Weights of a small transformer language model.
Size: width 192, vocabulary 4096.
Architecture: RMSNorm before each block, tied embeddings.
Training: a variant of Adam for these matrices, 154M tokens, 4709 steps.
Each number is 128 + 32 x the weight over the matrix's rms, rounded and kept within 0 to 255. Layers, rows and columns count from 0.

# layer 4 MLP up, 768x192, rms 0.0639, rows 316-323, columns 0-191
[[100 129 133  77  98 156 125 152 180 133 151 150 121 105 106 135 136 170 111 173 120  45 128 113 142 113 125 116 125 107  64  82 101 137  88  81 137 102 176 174  58 155 122 117  84 109 144 138 168 109  95 121 158 148  82 117 143 184  52 100 146  79 126 124 147 122 147 190  74 151 169 117 153 116 100 194 117 141 114 146 158 115 102  92 128  91 162 125  98 136 126 127 103  88 144 143 114  64 165  88 100 127 136 183 123 107 161  72 129 108 166  97 107  70 114 165 112 150 124 142 131 138 161  70 149 162 142 159  69 129 120 140  99 140 151  82 133 147  89  85 141  82 153 213 156 133 108  85  83 120 109 129 142  97  75 108 139 145 143  83 122  88  88 139  96  68 160  94 102  53 123 121 129  95 110 138 105 102 116 126 125 154 114 133 120 141  61 131  99  77 143 161]
 [125  80  51 131 140 143 178 111 177  95 107 157 115 159 126 145 143 137  93  81 128 135 125  82 196  60 164 108 165 107 179 111  69 177 171  98 176  97 138 138  85 102 165  82 118 132 128 177 102 123 125 161 116 131  83 151 142 124  54 139 168 102 111 132  83 179 123 129 161 115 133 123  51 135 103  96 156 134  76 100 105 106 137 176 115 117  90 111 120 147 182 133  67 149 135  65 160 154 132 137 162 147 111  89 118  88 169 116  90 131 134 126 137 138 125 152  66 126  56 135 100 115 159 137 105 144 164  84 120 121 108 156  89 122 108 151 147 130 121 102 127  58 122 121 132  62 158  82 132 106 164 147 154 153 111 122 121  94 108 128 181 112 167 103 118 119  72  85 133 141 120 164 179 137 124 116 128 137 157 113 109 145 130  86  66 101  69 120 124  75 131 132]
 [144 160  90 106  69 163  66  95  81 127 102 123 204 153 164 125  96 154 166 129 145 154 172 135 145 122 126 140 104 116 132 121 116 195 112 113 153  94 142 142 160 115 109 143 187 114  96  75 143  57 154 164 162 106  13  96 125  74 151 151 110 127 150  97 158 116 138 133 149 105 110 160 169 104 231 112 126 149 170 145 151 108 135 168 142 152  61 164 138  88 161 134 126 142 119 146 123 121 161  82 121  92  62 136  87  75 128 156 130 113 111  98 211 122 156 127 171 169 123  57 180 170 128 164 149 128 116 128 130 106 182 134 169 109 104 138 170  88 116  82 127 118 117 124 129 144 151 138 164  86  99 160  80 147 137  79 186 145 102 125  94 127 124 108 135 113  89 107  97 124 144 130  92 109 140  83 148 196 162 132 131  95 152 158 152 199 142 167 178 173  95 122]
 [131 133  95 184 152  77 155 136 160 179 199 134  72 145 155  95 131  91 118  85 136 124 155 133 157 208 132 148 133 136 140 148 136 109  78 136 108 114 125 131 191 108 131 152 155 135 128 156 138  69 150 116 134 186 131 151 120 124 141  95 151 154  89 132 127 108 148 189 101  76  93  98 156  77 114  78 157 119  97 144  79 110  93 167 162  87 148 127 203  99 169 123  93 146 168 112 128 150 140 162 114  99 114 139 122 148 143 104 165 139 125 145 136  48 149 138 101 129  96  89  90 143 137  66 148 125 138 195 162 130  52 146 118  91 121 185 115 165 142 120  90 125 141  97 176  87 143 130 100 134 105 111  96 176 175 146 124 118 148  94 168 121 148 168 140 208 193 133  91 147 123 143 122 136 145  79 168 147  89 158  73 123 142 186 140 143  89 109 170 131 134 121]
 [109 109 129  81 131 111 210  31 196 137 154 148 110  98  67 121  73 115 137  56 100 151 137 113 176 156 128 121 130 107 140 109 161 141 137 103 100 149 117 118 113 159 128 143 122 183 150 152  78 168 149 127 169 158 184  96  98 131 115 108 177 116  72 130 125 101 169 116 137  74 133 104 102 136 126 189 142 113 108 113  91 130  63  87  92 173 148 145 119 175 127 139 120 129 155 198  86 158 103  72 107 124 118 133 129 170 228 161 151  99  81  64 157 120 110 115  93 112 115 187 172 135 165 155 168  85 108 148 125 159 132 166 131  93 142  95  56 164  98  97 164 153  65 140 146 131 174  70 159  94 102 110 133 158  93 103 180 176 137  90 133 215 132 121 142 101 113 115 131 146 155 155 117 148 147 148  70  88 147 148 127 116 159 167  86 117 130 138 157  38 156 114]
 [137  99 128 147 166 128 101 127 138 157 128  76 129 111 138 113  86 132 147 137  86  97 142 163 175 184 182 150 103  99 124 122  72 150  67 125 166 135 128 148 165 114 124 141 107 154  67  93 171 133 170 108 130 101 130 179 103 142 174 116 130 146 117 135 183  78 146 161 134 105  97 165 171 108 140 170 132 113 142 106 187  99 104 105 134 159 134 104 100  74  59 172 116 165 132 121 169  92 132 143  92 115 125 133 121 101  82 113 174 156  86 128 118  35 148 119  67 125 154 127 137 139 139 151 120 128 122 132 120 145  85 133 129  96 161 153 121  86 135 126 120 150  93 136 156 110 147 150 122 138 139 110 122 119 156 170  32 148 132 146 122 128 142 142 130  75  79 131 104  89  94 135 103  49 145 128 117 117 141 148 104  89  51 139 148 130 140 140 124  70 144 135]
 [129  98 116 139 115 175 138  79  96 119 123  76 159 112 123 138 103 119  89  60 107 130 159 136 131 144 125 104 133 122 150 218 176  62 139 185 148 142 170  69 180 147 145 124 128 132  45 140 155 137  81 129 154  71 117  86 145 181 117 122  69  99  93 141  99 109 105 126  64 156 157 150 141 170  90 158 125 115 113 149 121 147 149  62 139 116  82 154 175  74 118 159 134 101 127 124 154 170  26 157 128  93 132 148 104 143 128 140 139 128  80  44 169 175 128 106  70 145 141 158 127 142 146 143 100 166 106 121 128  68 128 174 133 113  77 190 186 146 155  99 171  79  93  74 118 113 167 176 149 158 131 163 114  72 145  86  82 114 111 139 136 137 154 131 136  90 156 116  94 168 159  56 183 146 130 167 128 103 148 151  98 159  78  80 174  98 111 135 119 114 128  93]
 [ 87 180 113 127 132  81 141 175 143 114 133 145 146 160 129 100 130 134 169 118 126 136  97  90  83 137 133 144 158 123 144 149 177 198 122 105 106  75 193 133 120  46  89 191 116 103 125 160 107 103 195 119  98 143 179  99  88 153 108 128 171 121 104 141 148 116 141 101 119 141 191 134 100 100 137 177 122 139 182 107 135 107  51 156 119 184 134  80 123 125 109 113 156 121 139 112 112 113 160 176 120 103 119 137 145 198  89 116 152 146 123 178 133 145 153  94 155 121 175  98  38  48 121 163 162 220 145 153 130 180 174 146 118  52 113  81 114 149 105 139 133 158 139 155  91 112 147  93  73  82  69 151 126 141  92 144 131 158 181  90 178 120  98 149 108 161 126 123 167 134  68 116 142 107 122 136  87 165 170 114 130 113 151 159 125 119 141 170 102 137  88 181]]